Each number is 128 + 32 x the weight over its row's rms, rounded and kept within 0 to 255. Layers, rows and columns count from 0. Numbers have three digits each. The size before them is the row's rms in percent of the matrix's.

# layer 3 MLP gate, 704x256, rms 0.0499, rows 231-302, columns 64-127
100:135135143092132088153162180199112094181146173136202142183168089158152082117112086181095129165029136037137084190139079135108149123118136117130122137102133171127137093143144136100096068107103105
098:125147136186071201152132111153131128082140131128094127072098143150117105075151155123142108101148118138115094153128169138126125081126147150202149125149154140138136111118102117150123167164181102
101:157159103110076175211128143160135164103148156116151038165164105117171113143074158108071111115124181139132181103123106140164099125195181175073042131124132145151100131179153135104068200104107192
097:140141105153133122108140080156113106082144071140133059109164145097137126110113102144132159096036147135145076126112150103111123192171166114123109183117141128099133172093165159174136092128159122
092:078091100135148161103120120212125117152162076100120134141135099146177086116114086153131102086133082197146137157121073105159124131157205162067088113166116143129105104083106123099120095146146146
102:129080135138133141144097172155142164142173108133115132122096153159066104102135130143133089125138076112141129097096125149156091160114139140109113185149112130121128127133112119184109117081168131
103:087119149124091159108169165145144149074177176123140047107140091139188093139103104202142110089096163133141169165122118122071156123145148115164105118148149078158163117116133131086189102102112145
103:120131022117106107090050137140152147077104159106133167134115158160113172155139091098158115101113130125130125115120145182123128115157129160104119140070133112114172192104166113141099110102145162
100:182139127115125130125116142146143186088071115130061143051148141171123116104105104169075072166093097141126110135167096134152168205108165112146148097136123109138150103100123126104140108093082166
105:151100137099121175129142160164153144186127180112100092150144074134112147143180116115171121104094121098203130143136120080113112083164087122164096123078136173130096150171090185170157143085162080
098:119170170128078110165095142142097126126093113130121115139141128184128083119202150119157107123110081072187150122111132139153178103159187106124117123087116128126097038127134094206108153191048088
097:199111121090086107165106134151129158180093142149091148107074134101142097121130083136108133149101073100076154110071106173163108108126090162121138149133038114165080122164113195113094131044151142
099:159128166152172086181160084064099138169178094146145077120128181112129098171100146094178140168082135074108103177108140125102185124087181098136114152193133124111137131095061142097145169085084153
107:138167101151077163130142123096170126110090093108113051109112192146163130173108083139205164126104117066139118158129165089143137133192101118133093132143133136095131140112165154158113086139119156
099:167173121136101138128100154150075155195148098119120140160131194090136130059080179182169144144152137078145026112151108110140148130169047128099179140127092147075122076097118136134108165128159086
096:104132129160141127097096118210056086125136105164166155157088090158145150132163129093103071100169145138105110123103163147126112074125128157126106155076193096131144158101083201115111091112138124
102:072174158149112124069141137091086091098137128123081086173108109192178145131126178121169117136143124070110181128136139132114101126127082111091150096095166098106124212115108118117099117126076150
100:138170148151135103111110066178114082108093096113153123148147132153129100083083167113160080073105151184182057168073076119182197119147100125075152147130158126142171195116192130186136156117123136
103:165171075166108145107151145143127131122128200104158123150169115094095142100152097080162102115145152108201152167139108091175114137138136097120120148121115208101133153111123152140164159159098137
098:142109132118148108171082128106137155129117156176123225096101155133186162107104168099134099101112097105153158086076107143151164100177122149130122096094200183146170084125142174160146141116134150
105:143112132159145175158176135156114143083096101166100097137171146175120162089193120062162088145063100124124114078168162108118134119117123164130141087168087200085087144101149147139156171176051157
104:124145100131137179121129174156193093131101113065097170212148163108160103107121124165168132166196141145120142149137107142126105133133125065166196107129169139091184136143137159147126140135140143
099:065081118138103126141201069161133011122141106115128155107119172101139152144104166101167079124149114114139178153095085129107105124126097126109123131177154139179186151198152182153128105134107111
093:099105133117156119163164177127087159178128123094159134168096103157109106171116123094101113145123129100142112138171175132070179201166089123116159177098181125188089112134085139115131077116129114
102:131122107155098174072088130202119108105066057101137089094054113133187099152095134098131111062134132125116167121106102118054090125126096082126091165138088191110120116114100160119087086173104142
096:088190124074124116108102145171132204118073116143105129079116147171122102124149125121127156101133107208100110126089117146204113110080167135142111137095120089137087119133092093106128116189147147
124:113047082145150106108135124140127179136115103094092090190103146100151144153109149154157111133125139154185082135126090109108123131106127106065091128137169126121102181058141112157164130180103104
103:180151052099129159111150131152115177154090124139139161176098132040153132164063099119166135118125146076127114095207185157150118105141082136102107120099109148133202063115134089143112175097100185
097:193122120073074122134175115138122170092108140075139109107120176140189121100113112142118150122125119154149109181169134096072212097119157196126158078111112134099109087088137137106181166105122129
100:159162138163121169153110142111139109133130172091127122127153118203119054188134127122129161148147146117140163171204096102096190135175074143185184100136099156134166092088143206076121097110143139
097:153130082101102186118148131115175133204125175132145151183135113131152146159115165151155207094166114181149138127158153115128134105136162138113074152108145186097055112134167085140125158145175104
098:142084096132148162161104174156174079066181101157073147139147156134163108144131097126182108165085150158118159138142122087083143144157143082092104098134147178103123124160092154171081122091069147
104:129169145144066161102156107094134125123109164103118109115173095106160109122125134148105164126120123082129109174122123093141175117153113051182103058172071114112178105135147075154070144087126123
106:105153090133111137065170172078164104114143161145136120089139107126124112166124111185193113161111115102165138105203154076178153150134156078136091135140081128203126123116085130094131182183106110
105:111143102143094070149092115098154168142176126101124078126153144151134124211089143136137132164135148115075104100175093121147053119110148111118104173151104107138064221086157192152106151143118153
100:154156061125098122121122164096107127153147166099131124143156034109155085219184165155149092107086176171119137165141124181194120103130149160114091141105093147136135151074194095100107161116118105
104:115136097117127151124210093110090148145078161142103163078192125087132105166115210107123103160165139128057164086161114112040143143143144108096134148146130105137104159156120130077199118111114137
100:162104153096117124123127128170146092071061160150223088186104169113142117138133101157197124134118098133174154099142057150117165167129132125098154155139120122136152081110140148117134114169127151
104:106160118136109123138147140133082107142180117109110137191112172129133134145072108138143107099129140110086146152165098076137156072158125096085170157158097122123130081146189086137118153126173150
095:098165120141144087097153108197073120197114069096118109115162070147127126097171137132137165169172107123104159144154177145131098076119123134159108135141161088106180110115125171133131115131072109
101:153111074132077134128144172131156153115150178120052084153145137168156112127109195174110166072104139123141100140082124144118143127123140154106127084119068116169075155103071121123094181120155194
102:093135147164178115176063111101101128113106114114096106119136160081137087165112161162146151140161135120120120077136122073134108124111164178180079093136115115175168117131155156166125071114167152
104:181113113124150092171074157152117133111060107094171208146110150150141098124144095106141122075122089132107144081176130110119135124150155084095118121178170173201111212126133154138104182138136137
098:127103118133099175053152090136103061114152157115176149146071172140110099128107127167121166167119142123148180119163114092187065133178104113088143112100162163112114142118138167135124167131118113
097:220153120142163120097077154110111093199135096079181185143143158130131139128103070138153138066154076087099152090108171083111160110165078136082114157117104129170102143125104168156135145123126130
102:135134133169142121129108137170166149111123145138185132119187059202074123089096183135085136090070152114093149147095100061134083149152173107201135155155136091086102152181125133097133171128154163
101:125092151156167091167174105124121130095119136132169136208101134106089123140129146096135182134145177163153159112121092094048147104128139146070122140104137144110138119083136147177142153053123126
098:142144148100100144154064112100157107103054123169134138108082143138081086160097114158108106128136154123149153142111122188100091064175166123113109137107111176152080156120154180180152083156167161
099:131116099137123116177160149154170116119119131163123187113191084124104087085088117127116124106134125133119083125136151149097120132072130132113187179119122084084111114111148117177165114140133097
102:150145085147110102122133094125186167087168100128163102161148131117135128140125160139111173152109159129092100103128158143132171183178073128070139135110074096127114187147132157116106146121099111
099:128132128144114091090156152166062150142103149081141127108130143084108049115112125148147132151127146082100111137181099099109113162124094093097140136149145098171169130137143115162113141123136094
099:130157137191129126173152154139103119090092139141136200156169100114123120116171117090102126147121149103107173103121146062141105124158111155140177158150145105136163108118092155122135113155123140
106:143163077126147128138126142113162062113172148147122153118086124094105124172102145128172136176098080121146184127101087097154152141180114119161102170144147092114147172132134113112191155111141103
095:173147109106164160123080062109126141102123155105143078164186164134086106141192152148144136144103101145127136171157110135087148134170151113117134114171098123116124136136117132048058118135108131
098:173121066130183096137157136097104080170130155127172154161124098137171146086129200166160185108122145087172184140187111167098148165090110168103091133108148111058155157178109109111103099119112159
105:097134105121162185119123176154136154162131147114041149125191176082092117109079131141092135085156095109060151109152131124138144127113063159149148170100205193116107091094097114122147127134048133
099:097122107140185137099125131088180101144111106130158121162108126163119131162166143138107128111134091131183138102133128148080116134185158158116110161129198121165105097113101198137144144172089129
100:195068091120186112129091154127103124060107064174125137150164197150161133068149139095138131112085138093115103158148090152112116109105128146094098111104190111153135163118064078138100115156137160
113:144125090149106146149069154109084158119161151075171141173107127120133128094083105127126169135167134125105096000107153130138080171136140085119159126151171082133154054146134113167132126069146185
093:150176108179178084081117083090149127095082080105117092077140102150127096087131114118104102125111052129097172102099111143074108113168028096126140162129140119075126130119133110107115123066095106
108:115169111115140136039108076125060147113135139143125124093166160099114145097159115109090128136128133138118138080197188099117107120124117090122131064139197133120135114089095170132148127119103196
098:064177137109104197120108130169103151128099155110119145145088104145114158101156108089143071126146143089076143165180107147141156195113171149095143093126172067116057142122151111109126142100159158
090:171132132132182136110091124124142101148127142143156127085102129132123147133081137163132163181135124135108134156137066133128211044131185116112145130121180182094122199091126128137112145159137079
095:141154138120114152139080161165216182201145108178171113114096091152137133107129183128092146133187108158154158148162164148165070166097141094075165089153090103134171138082126099103128061097164153
105:143082084084138084113116141146170140103125160128078134169052101077182169062143190108054104088151144192120100188077097132099131111146162131106085068144086139097108116081131150185117119113118076
102:128107133116133153130131123145138138132109133187206104135097151164129120134151127083143088041113095118175160144160147094136116164091155140124141164108116205129142115147156091093070115114112099
103:114199100111118192066146130124108122137103141094106113120137167099157144135155178129101200123137198153157160142114152035121136040158151111096151168104137157106044174123098115155151148129130123
097:056150130070176113137033117119118126096099141104096140109087124011166123150187136164214131112217104162162141159093143138110147179110111152125159129129107107144120156152081132172145062060103121
106:112146142152090106179098090147147079110118171145151187110074134124150150121097101099132159124182105073156164109138183151124141088085119098169175126144127073153072180103156103120098112116076128
094:083138099149115162101100106130175098095153130144160177163175156119153110111101193142109120091123145104124138106126120122146073086145138101166119119100209162057135167143072170143084146115128114
108:146167088120133122183125069089189151138111174095096138093136183175126122129120115159071134141148094113093129111158170188118155108209152116114129129108144085142118146079106185197097114116106167
103:151114143128144128078091123175098128204072097143101116109109121089115124110106164113190144093123163133133083141130131073131154122124102071106175115070087089175147185116121102182091136105194154
# layer 3 MLP up, 704x256, rms 0.0486, rows 231-301, columns 64-127
094:085101129158083112100136151130128110116153139156149129140125162103124107166064150106114103137175106140073160143110083128129104117112132140113177123177136185104113108133156112096132131119145163
098:075152191088127109141152118083178111098132047137142137132117127128129112115111145124094188113159127067157128165130113098100161135200092111086132086098164118153137135147220172037115178097110116
103:170200097114132179096121148115130101134140077097125113167136085083163124119074137170123139089150159119126126122101181142171097141192155094145121119137136100114179121138121108104099130095083080
101:155157110134156103087091159039119139163149111144091157174079124138143146148140098159108148146192111126090061145150119149165130130122121209119162103139184048126102128128062169089128163165123146
094:143156193085105113145094078193154119161114106161109117141122126109154132126140171097134143164094179135118174187103134075115087160119117178174133124146143105117166120133082094145124178128146122
100:132182172118141106158094129164155131128043140164080185174123077172070100151154152096114080088056146043144099157139141126141158132153166123137089080115144104148145098123161110093051126099119127
100:106115132148117112190127085092131157152104069137106109104148134092122125137173152185160036167119129142101093115082135156144135117153091207101144144121128118083160107187056132182127165151114153
100:145106201218049118115117128157096137193096069127162067174143079132110114129166125075107098107105120172069144137142140112092089163129188100149161103089166145148096092119156095091098185141121111
100:155106089158119111142109104109168147117194122141149152139130177127114120105111121114141085115113062116139193159095078074133151107102129137097147164190142153130125168116159037120116101162110111
106:121143118090161118103118111119117088147077120141122057131104115116190140164120100121179113163147150109175116076135143152162134095154151143160120088114135100110085126177153111110161142103105115
099:148094110139122116120148157181164152125116137129124134139165161159072158081129131123130136096117165144094168082174118114141179091163120104131149126165132160156118169104102161152110112167210168
097:144154153178185111146096182133170100088150146121119114144168143098131148149126096149119138121143130102115069135188154098137114127155134153036166099119105168146143132202120125114150104133194085
096:124082160146095128159135144114115135090132173137109198119072110133161115118151145175169146133161135150075131141093039126166176079130174113078145135081124118114139099141115132135216125175157171
105:115084159157179125120134131125175152131130159203131172126122160127094180120117076115107137084139138147098147133103123140102145146153122136121177123115176087079125123097122092114108148111114160
104:135137141091099179134151083124134120200140148083087121099095121138174182155172164097134110080110125064171116166103152176128193117145070123154140089242146137159084134182127143094140120129154099
095:148069173171123124127129153095105150095106098098091060087108155155195146128106055153154100128134166068135159130094081132120116203158113136085064151163143151128075117101115119121112135193163115
097:120122064116162167167139148158141122112086159199157075141111138148128130116127123069148114101186150139127153081152155171150093116083148111182148130085069072123104172102159154088093120173152136
103:144120124163090143070135121068056135145178128152159151171116136118104152187079036088073131161141114150140189128180096097101134085073149150155117115113104155130138160119112110132102105113112150
101:100163143167134045115119097092149086123118119101146122155127116078109157142129139119098148144101158160160079115155137156158157126156163102123105162159130190069079124198174146140124157103102147
099:140120134101175147189162191175173172132159117140160132163160076122171083083095142094078127112083129136112157168116175130163100159113170119142130102105133163142120127042152105100093059126098060
105:073107123101102117129114170063148153192110154105102160147151079123145116117085129089119132153150098141163080135089116133132132168118131112127100064099174080146118138166144104124141086136118166
101:104095064161154056057121093131164119110146104179115200140174152139127155138131162086093098184113107103121152118061122127143132057094090080199127116158103180105116177083100151081121126171151151
102:162080081093094102162139095126163057197093101169150112128084194183122152104113123131231122154071133096124133172104153128121119082127117131155131154124134136132180136127134086148181146084115163
095:080125083198156090101174057195100164093072140114108079114140135088133175141101133111123121117104125177119125134095149129116131125155113118110110109089104109108141161162149141150147146100129121
106:049104110122093115110104178202057154113147125169068117098151102117082149131150111095112140127168144127145144126126131195139147130078066136134132062168105110108053159136117066159188076040153147
095:097173161165159179174125121142155218054163167136085184147156110092082120106199093105118055158182152163095121083127151083129146110161150126133135107100120156145126109095187166092145135147177102
125:133094128121185109106102066113155115101139098158158169187100153166137197152159093142145169154155114139161149109152127139150107160130128139147087149157163169127134194119112125132138156167093067
103:155181117079108169148144124082076164122082152133078100132102117125072139128091107133137143131136153107084123074112143100133161120168113179096135123095121165168144078121156171100130131186152211
098:125155141111115097050138095154121054114156087126109098120192130134119127220126140093155117121137136128127060115129119138115149126162080095056062134136075126143128125120135108198156101151122141
097:064099082135055109098129179155132135124128166145156122116115106134142094148110171051075101121127087080170115132097150100170137129133164157094099186169095113131114147111102120126168083152147154
101:159147129083139121175144152123195147144110078175109169100104098139089189130090113135134090145089108156129132150095151112116132183089150157148110165051134167151129161120126119139139168100110098
097:077137096125150173069136089168123106087091117138141121124095067080133154154202130106148139114153142112076173117072151146130094149088137147081145129059148095167124121153109104137103160112117107
103:142093223164157078093105134097132134142147132044121116097118124110058136085158112145139063120113182180090115125138141088112131133090134157181102140112168124144137075144055124155173128161125109
108:135133153125108131136128123113155169131153170198117155137069137140095127140165158144146086033141129095136096115163161126148141081111105114126103161098087133074105140106128104125116174104162099
104:151146187103170105186143174106141150156176160090157121095170166140142104136134107135118239144087168133208118099161138131094134136129171100119151207107101068110167100108094114186172138100131131
101:107043163091149159126135130109137106160126130120100052126106188113162127089110148122065159128162148137128206084101135074089101186148132153139157120152108122095138059131081190172112102174115089
102:124131143085091055120123201119088091109173134147157102069124158128129100179089120152115139148116150077144145081083125106174135147178124173126145185112124159119125125107127106132141182065137194
104:078180113135128115126105111129187161166102130155170057117177128113111119125155141122093062106140160115143161171074171113076046155181141072129141146133101123099093052186071154129082116082093114
102:148169093103189127106157128125142136065119129145169150176123104119069102162096102143087159104117145150124109111106162140158161087111148158127122081107129128110136158098116095171123122133109105
096:113194153053153090151163136207098125123106124127135139122128177171124117165069113122181116123160092103147169108074099142197138129094137116132122073104077122161155120196105122118105061158169078
099:103129131131117092187111149120118037177167134129150162130120188106139159107168084111172175134096138119161174109146150120049116128088122117081112150137151107133115117112143119156190167106096140
104:135142082090181070102163185075171117156119113153149130093097123117171117207142105127089153158144126109134120155112136132142153162134121168120178117105143079158093073170131109170171109101159157
102:127163183088145111168151152073162136094084180118093143162165188166063093159096110114168129102091090106102036136100140128117113184165134100115110140110149143079165084187134100132096132157178085
103:112116132079114173086102140161148149133165139143122142093099093095148151139096128064158147164103157115139138139160066214169130096103165122133149138120122062130161111110130136122112162083119148
099:075158073044117097148125155194128131101191107127082126165209140097149112137123113118061123152108148157109073137138153145052143073109160135122164177147144195153116127161122089091138052159107103
102:110014113116114156073127181139186120107146079145077105155115165120149143083144082136142123113120135104102081149146126116084125121091130071120192136151135104161123171109131123171142099148138090
102:108187095152143105176143087195097164177154110105082157181148105087106138206157142092156159157177119116080136102133160103057146111144094182082116128127083144121130152136017165107173116115039135
102:131136179129102136087131167118178137118078130159111163090148147161149120116131162194105130181161164160144127158153114148149121059125204149088070092145095126187094146158156168090127092114129071
097:139143132097122118082115110159157121129195172129143083134123110143065118116115099136100098077149150132133153125107107086138117129136155125108081093128053169136146077151159125099067167130151069
101:125143118069099132095138139074111108083118070095086066092181155150103138155158079144102170161154124136121133156124129077178140148116107167144206138162132107118099110121170094155140175102100143
095:088063120160098157101123176170107079098145106090131104135085133111173102101065152116076191116149150122163095167087139105114164098116121139147143211163156164118128169171158135126171161132121146
100:151139095132072119138202110103117182079152117143107198110124118089099148064109119116122094091193138117160147161144184098114131108156138088123183150122131113130116066113182095146054143113155114
103:165166102139065038122109194101128054141147157154075170090170145099110155132137127188142127094145143116126134184111121142102155130131109115123118147142060143128142143153098092102123138153149111
096:103090057132101120111186123182084165143132140139140094136158092124147164110116135078139097155167175077144142158083112121102077096128119133125182209122064114136103120113111115155153187106148073
098:103147110139110165116155179111157140150120101093056150101156137157077095160044106162161127197171140126082078117099147098123129183074143136115111182082074087148120103182123090099158089201128139
107:097174109114163158196139146148140108139129103128104138115167101071092159137142117143068117136132151118155172124140120121119135115108059178058189138177114169059134109113101176149099132131116115
098:111140085094107184110174152128136202081109123205134154152155129191127084138088114118098116169141135105112110111146103078130173087154106166138141125122138187117127193140152106089101153078135065
104:115138103118085066126151147112168185119110097110164131081145118140122110090138177151145069118140178147130085123141156097178149145101140101137136097114140112141182116112157163137139111137069126
106:126100119131102116124098096119156097118059088112116156149159147163073107118101120167152106084173111127125110226093093096103148145084175177143138137113123108066156161078107165074088097130132124
099:148138139111055099119090118127159122129110184079093163086110107150147084081133133160099184045168171193188164154082119123126134103143142121101132133160147149163116153079181129106167117087160138
106:098135095169097154142132163164165141131126120144112128147101184134095090122123080152168162043139126088111114152073106106150118074111129159059155150151181118169165180100112121132124083166153140
100:122092134162146180095122196117102121117086103125112184142123114091092119137163053164077139156125172127126152154122141140074108208097112146162125130131132179170074088148129100146116148136125153
091:155133111186098088081104126095110134133166134166144145131156117154169134120122093110087077139131149111104208090162088132087111132179186111142152152125174083160141201137127088132134083102154129
094:107093120168120108127083167194117151092177098156087108067196078070129148099069164066073082102138143135125141136112119187096136165081127129133183202112097162127118102136161106125120110130126133
105:066159125171155162180090084155152169158098123185116155120138157089116136077103189078130103175124144140126083129154082129130139074133087114155073123098052146153122187139137094163105124120149143
100:090128165148132103097164153135104163158130147113113117140129170142106091121107105118184067120155148109162159081083119096141111101114147152132097173107068152095137123110081130180152096119167150
101:120099074059136115101099145095100117133114125154080128073121099160108117128094176078153099152133094107147091126191166140085145162138154127174162114147064092106179140094146089102122135139155138
098:145142102164138135060085120120165112138136095130139180155134168140177153167119154105107099110115057057147135120105097119065133094090174151130133134101193080123143146034157141119167118129115185
108:146112114136126119095126081180150136141157192117144058160115115093140168147076185155156158172141161079133082147110161134067125112082066125081136144200121081181147146154126144151106064123137113
096:116074145097135078135079124164096055124207133138145137169171114103081118144094138210062083135085167130101165085145148104133127140117173142111084084135162133200146087132148096119076090146131151
100:118168147114134089136159160083102167175157147148136140103176064136116163116141160152092190066125134082125069104146095076101077110130110156080116079110151114123102123169115146081169115155172098
# layer 3 MLP down (transposed), 704x256, rms 0.0663, rows 231-301, columns 64-127
096:146130191202140166109145143101166150135077104123111105115138146161108255149133143107166164114096155105095097054151181079139100172161118098067136101169092080160129137117062086171103136142098145
100:138159121126150124192145101134164130103185104141155096101124150126147013142111088109159177111127123131111147149129135125122147142138099117150088095125106115180142139106143185107075121124093175
104:083142128130105129143144063149113138097123104136162161175117116110087000157098132120097107118133149136154147180141111113091117206088092163093151105191144151098129140108148142153099148089097134
103:143136112110158110183158123132149070117155091139095087117122080163162066109130116139087149087147183131123112085139166162136124163132136165178099124151099085130147137071103148208092119109170094
098:124134156117153131138141100085138073130098102168136103129147157087092255165130133137108074149140108129072118203124140171098097143144083203095089141157118093097091158159108136125169130173139114
103:137070083105115098133072112169118127167135069106117131088215088105141050032100171147181077136158155136135138109086156125137090113110089188063122116084142109142103148178145119134072130129142107
103:117130144105154097157109136131065172094142132116086102141106161066094027144129150189151101149072116135107129207107164135139147103194150104142099101119117146157168137127111070080130100091122193
099:200123141142093149125155108099089130101111095108132157137172135103150147171177083124135067118103108169128131126133149153148093118164095110167140146127081142115091150164083106053122090202115113
103:195071127163142055137122171080126112152067099150171123164161134154175065155129095101093122125178112128159162136163109082160158118142106150078087131183117091162106178123147086107174152099105145
104:142098160142137086169133178087123157143109167105128210077125199101118175105140101164097124119148113130104080165122157102157166074157177025170110103120118149120113130141128111155126124196184201
096:084164111085149130132123158158080123130144151116111123164118102121115073068068102143128044086130155173115152128097143142202105095154125147138117118123097159122089078084113181192143175129185141
100:117137149120164109064108177056153058119108084073151156158117121096177210127103111112116093105110180141118083149162179122092076082143167104074123083114099135120177141185098108109145125105159123
099:104112089184143123125109095110133159077159112073101155115102138081121237117126141130060115198149129138140214151164115118103124117095134129171150141106177130173161176140149116161189118101125133
102:127112113156123165106122169098190180097108160139185185158109145120077255139122164175113102084174136099094085081139176146135128172153104143128132143165096107131137115104131092091130152109124159
102:142119145089160119141102135094135109076116155133092098157187121075140004085171091130097087112125106124127155200099097104064162141109128118139128146137155084103134060099152120137163080099099172
096:135188091162138175125147142116181081150083161174123089102126119187120069163120116159175113157129125098147060133112097150121130076138098155126128104087104165127145145187155091130111159130039104
101:189144137086172142087130176102109127137103125101098140135102131125125062103122172151150120060115121113106155101106101143177079166173079139091169172144127121137163173147148102058094171134100166
101:162167091162121118119212144138107154113152144133074115106130164086167255110117170130077133135108107135105125075169162080100093177095155098154144136073123163114096091110094147132137146149160200
102:127149100099115084105154138123119120202118155151072148140147174160100091162121160086143154163106106078109132126172157122131076175111119118101068139122127154141157128101167118192058159072124128
100:158178151151133150071074148150129131172139180066144111162141104164124109155137113141153192142117132143142123117129122137130108138164152124144132119089083188145166158129107052142151111159125159
105:184163107121112176142135087099088131185120154138081118125127173125084142063151123140093114152176148154156087155085083144101095148144103128120096092145147116195160140111123114165115120051166095
101:102133147139099065179102078148141151082114117109131073134086135128103211136099100134106138137128116066141129201116106092194132156132100133157106128122103163155112101111115160093163160137121114
099:107105173146122105086154120105139190075159128118152104085116137173099137072097090083129159104132191148075045162106181126129118151160142104091120159088150144130101137068134095089125125107030140
099:152134114076124124122166135139086165115128138152103089135101148143135255129134118079109125147107122158157159128089120143151101130144115111183147131115148138166149089107113102152111179084176093
105:136144103114169167122090174132132159097135152144114162129102144157176017171146031154167057090096143152171144062144111099108094183103111187130153161133109178116184136196095131122125090141119091
095:148196114140119081124088173183175179120151136169164154113088140163113129191094120168103192145106115171154106097132130106184106076161116114077085151112136092135125113155082148148122167154063104
111:151190155182097177129151190148131111096155105154141115075191122103107068128084123116104162106117142100089133116149174116157159092107108141170161145084099111162158095148127129111096146097135198
099:153130129187078117154140067108109123104128134139138106129111093173129144084111150175108162100122141154125102228089115099060163076123098183106110140175135107067107196117106120113160141191173120
098:138106195146091144127187191143036139142092148109118140166145160089142119139156145134161176146144136159135131195084137093108145156133149174129132092062133110130152106102155106126145147086112100
102:102127143150083139151112161102158098108073166131136127146151134136157000104111082114107093115149133141107078150100165131191152116143119128114142143104072161129152142092134119139182090150115148
101:158107102113155148124148056109178073100148090124132125125112086100100196130120124108174034125146165133129112123122125181112176082177112115108103094137136079090165089169092163139179124087110107
101:124125215148128150134086148106127181202086129154129129142095085139108091121180070154172091101109128133089169125172202137144147054157149109103140131086118147126107130081120088133044157149118095
103:114101157117092152125196094143141067129151092135120138122185178117131169121075098110181157072108085094099159142163169072110165133121169161126140154127113130130147146165084099184159111093069156
104:114173079161131173156128204118122102111054151111126131115184142127131235130111146079093135148068096161080157153134138109124135111110137195107106098058128152068116180140161146058160121128098079
110:113184079134150093152148106164134173120118101093116070183171145123129255163139154187137113183111094082108123088074086094118117076094161123116137117116120156102132164081118135167124116111134145
101:123136171133129164071128148185069119162149102181090090131172124142107037109085149120126145124143129148128155058107160152152075126068103137104113116114146112116120147130126140120086168173100133
103:139179146075172184146164095137135103146070151087161180113140121098125021120137153127106129129155145109125143146163085129100206109140180137150119087155144070109050149172138162091139124149082154
105:135159089114152152094126105156039181130108162202105181142079131111074204113171068147141163115137164144108155079116099173097151174166138146124102131144118159137087132112159121129097126105124089
106:154167123139192085124103101147111116051117106103180066132099133067072207108113119192145043119106121110151102140130129152135108098128069165124203137112137100149154136141125126139190125144102093
097:132129137167091164105087105133121186127127166122101069155143119133055136110141131160118120100131123123112131202146133066190049166136113134098137147179101137108126176130091124192134162171126075
099:122139140101107076126143089133135121150157155113158180165149176083126203157125133133109115114123052126077144077186087106066134188129147130066132144130167088089110159152117143135184177143101109
104:121077144110160135090163132109121112130057140138172101137115114116137255109070129111113125136135112168118063158166123113160134200119108185073150103126114157159118142140147112098104097125083165
104:165134097068152141175118133098156111145178148156138129137084144138126000106153115045168124091097107139084139098123139093198129187141083113096139152095132148115112152215167107100062094131165102
101:142141113144148129172148172134137146121123150122120113130149118046113255114120092148141100189149133153153113130144139158109171119113179132137132123166149099194101093084117048134073141098115131
103:115133132145130136184082134138094060106149190147116112156173093146125052119153156131095155122126094106123141067095095169091088135096159119151117122119114128132139128181146076143176148157135109
101:109101124124123112103120141141128125142125087154099163092112083153114068127162126138169150164154106173148066122109185141120142121093101124195091099121147139151140122096108158132158150104111115
101:127063115106188201119155103144127165113159106191082125155073135113139173132132091092133113139121175142107100139148114104052062123099131197160146159157158106103152099117170134114101103094145144
095:132126172073118103201104091192137156115104133085186096090091180173159070102151187097156168135137165137116129119137113082107126118106196135069099107128076106161130115102081094094130101160163137
100:083161167181138117102134148158121081096178208158119097075103145138089208129114168172128153099107101146124160168111126072139145152111114119157100150082115134146163113105116186070070078095172117
101:155132052162093202119092063118115104151160092134129133146113103065155000122114187116087076178142097086093067083147136155092139130078144116139129145143120128119078092121094105085145108141143111
099:142130159177136196128148167141163153102127114095142128071076121147147202106174169127103146181114101181143172157125101126110129173165143164073084125086149116134125132176126121106153143165118108
099:106127117138155131135174053135126136144151151086179135079148099145125066129102124091065101118138137149136134177124150109174123161101167127064101187092132144186081125148180063156134111145114089
101:173136140122090169162160208095164122149117150200109131151163144150066181117119123149091115155185101091109109155133091103110140181148150059111158117139178144138140120135157119216082097169100130
098:154077106080147054124149074199119072096113084130140164164074133136096050131083141151181071122145150064113106249140147154129156137097138126105137109110112152082119151091111138152117136110171176
102:153125104126116111136169135185170188124161123136083062103150099124146179096121132146172083131096082137113184110097093088091174128133047167076181119130125135155137159180115058108172139092137178
099:120156129112102155179098114125147093135108086125147101133135171126070162114119089133102112122092146191088123180119129142136106112140122101095113159173123118071067112157106093080137135150102129
102:128090086155137114135076164076146161166153167123156177095197092155158182105094134145165126156105125133167121079093134092164111145140106174176099135127207095104137108123129170084115134097119086
101:123136130055091073128154111104138090137048034122148129092140195156152140127108169122152148089120160082119117153169128150123159151094128126108125076112123117088115138091108148147070095122131176
100:173137144109120092106088201073111134150112149153154160157115143099147048138117126110117171138121126065084132000170162138167117159149150099141104093134162103131130086131150146147114101116123131
100:125109166117112168187117127135099129155162150143172139185147148096148147118110126148145172070135145136134096108087142116151133156135092084170121114130187126163121134046118163132085121100161176
100:117138092109118160095149160153095068146145141164115148097151141105137057129164138157110148077130162129162083066177157082160104127128110060108121129147167175172126140136120171147157108094117179
099:144142165158150149202106119117169134105071117137150103096062152102085174116152101175186191110110117116145160117114107106150099105159095166117114138045212122151143122074130183137148130154111125
092:122088163141097101135145129102156098122131144120146198101132093097149194083123173140096179102142142165159145022218144120166133135122136105181110120132133128133113146126137126091145066113135108
100:110182099165130175113145088170205074095159135156098176144146081132104077082114089148093197114136117096126137114146126125109164122106083132118177110095184142127191149081165164136124166128091109
107:090139146201121155157132067114145077128103113119144135043140107150139000070115096116102103166124177130144069027180157127117170121201132157122120125131109141123123119141090105094111120150147137
099:139101039149197167147145123120141130100121160096162152077105120183134150138146193177155125107103113113099167127139142109097174145178119174133115144132138173064147027109139107094119138143100088
101:086121126106119087084123078186120081198115159096126097116151139152148140120157181103143109110133086119158150158099129114152086091118154184095124162130102114140121166125149135084104082082137149
099:080131169090125141159075113119103127150135118152109107118175118058121089140163167117121157125152088138053105124128130133149106135130087099150149089129070152136128142144158168110097135066168140
106:222073107140129193112123130061201158171123137119131137131109126104112188147102163124105170123136098135112098193141074141090128165140072100148092131154161078126156095121101153152148153132143061
097:130089134137151126130181116136130156131181125137085116142193099079122008151139082188135094060083145111110183079107081130052169153133137147134102100157112159112094106149099096097140138164161145
105:117151171108175104158092189149116076140174098118152103114174129107131204074111159098142143111084116172104098138158056087140145181118093157114110182108173131092188142150133122127126191134168137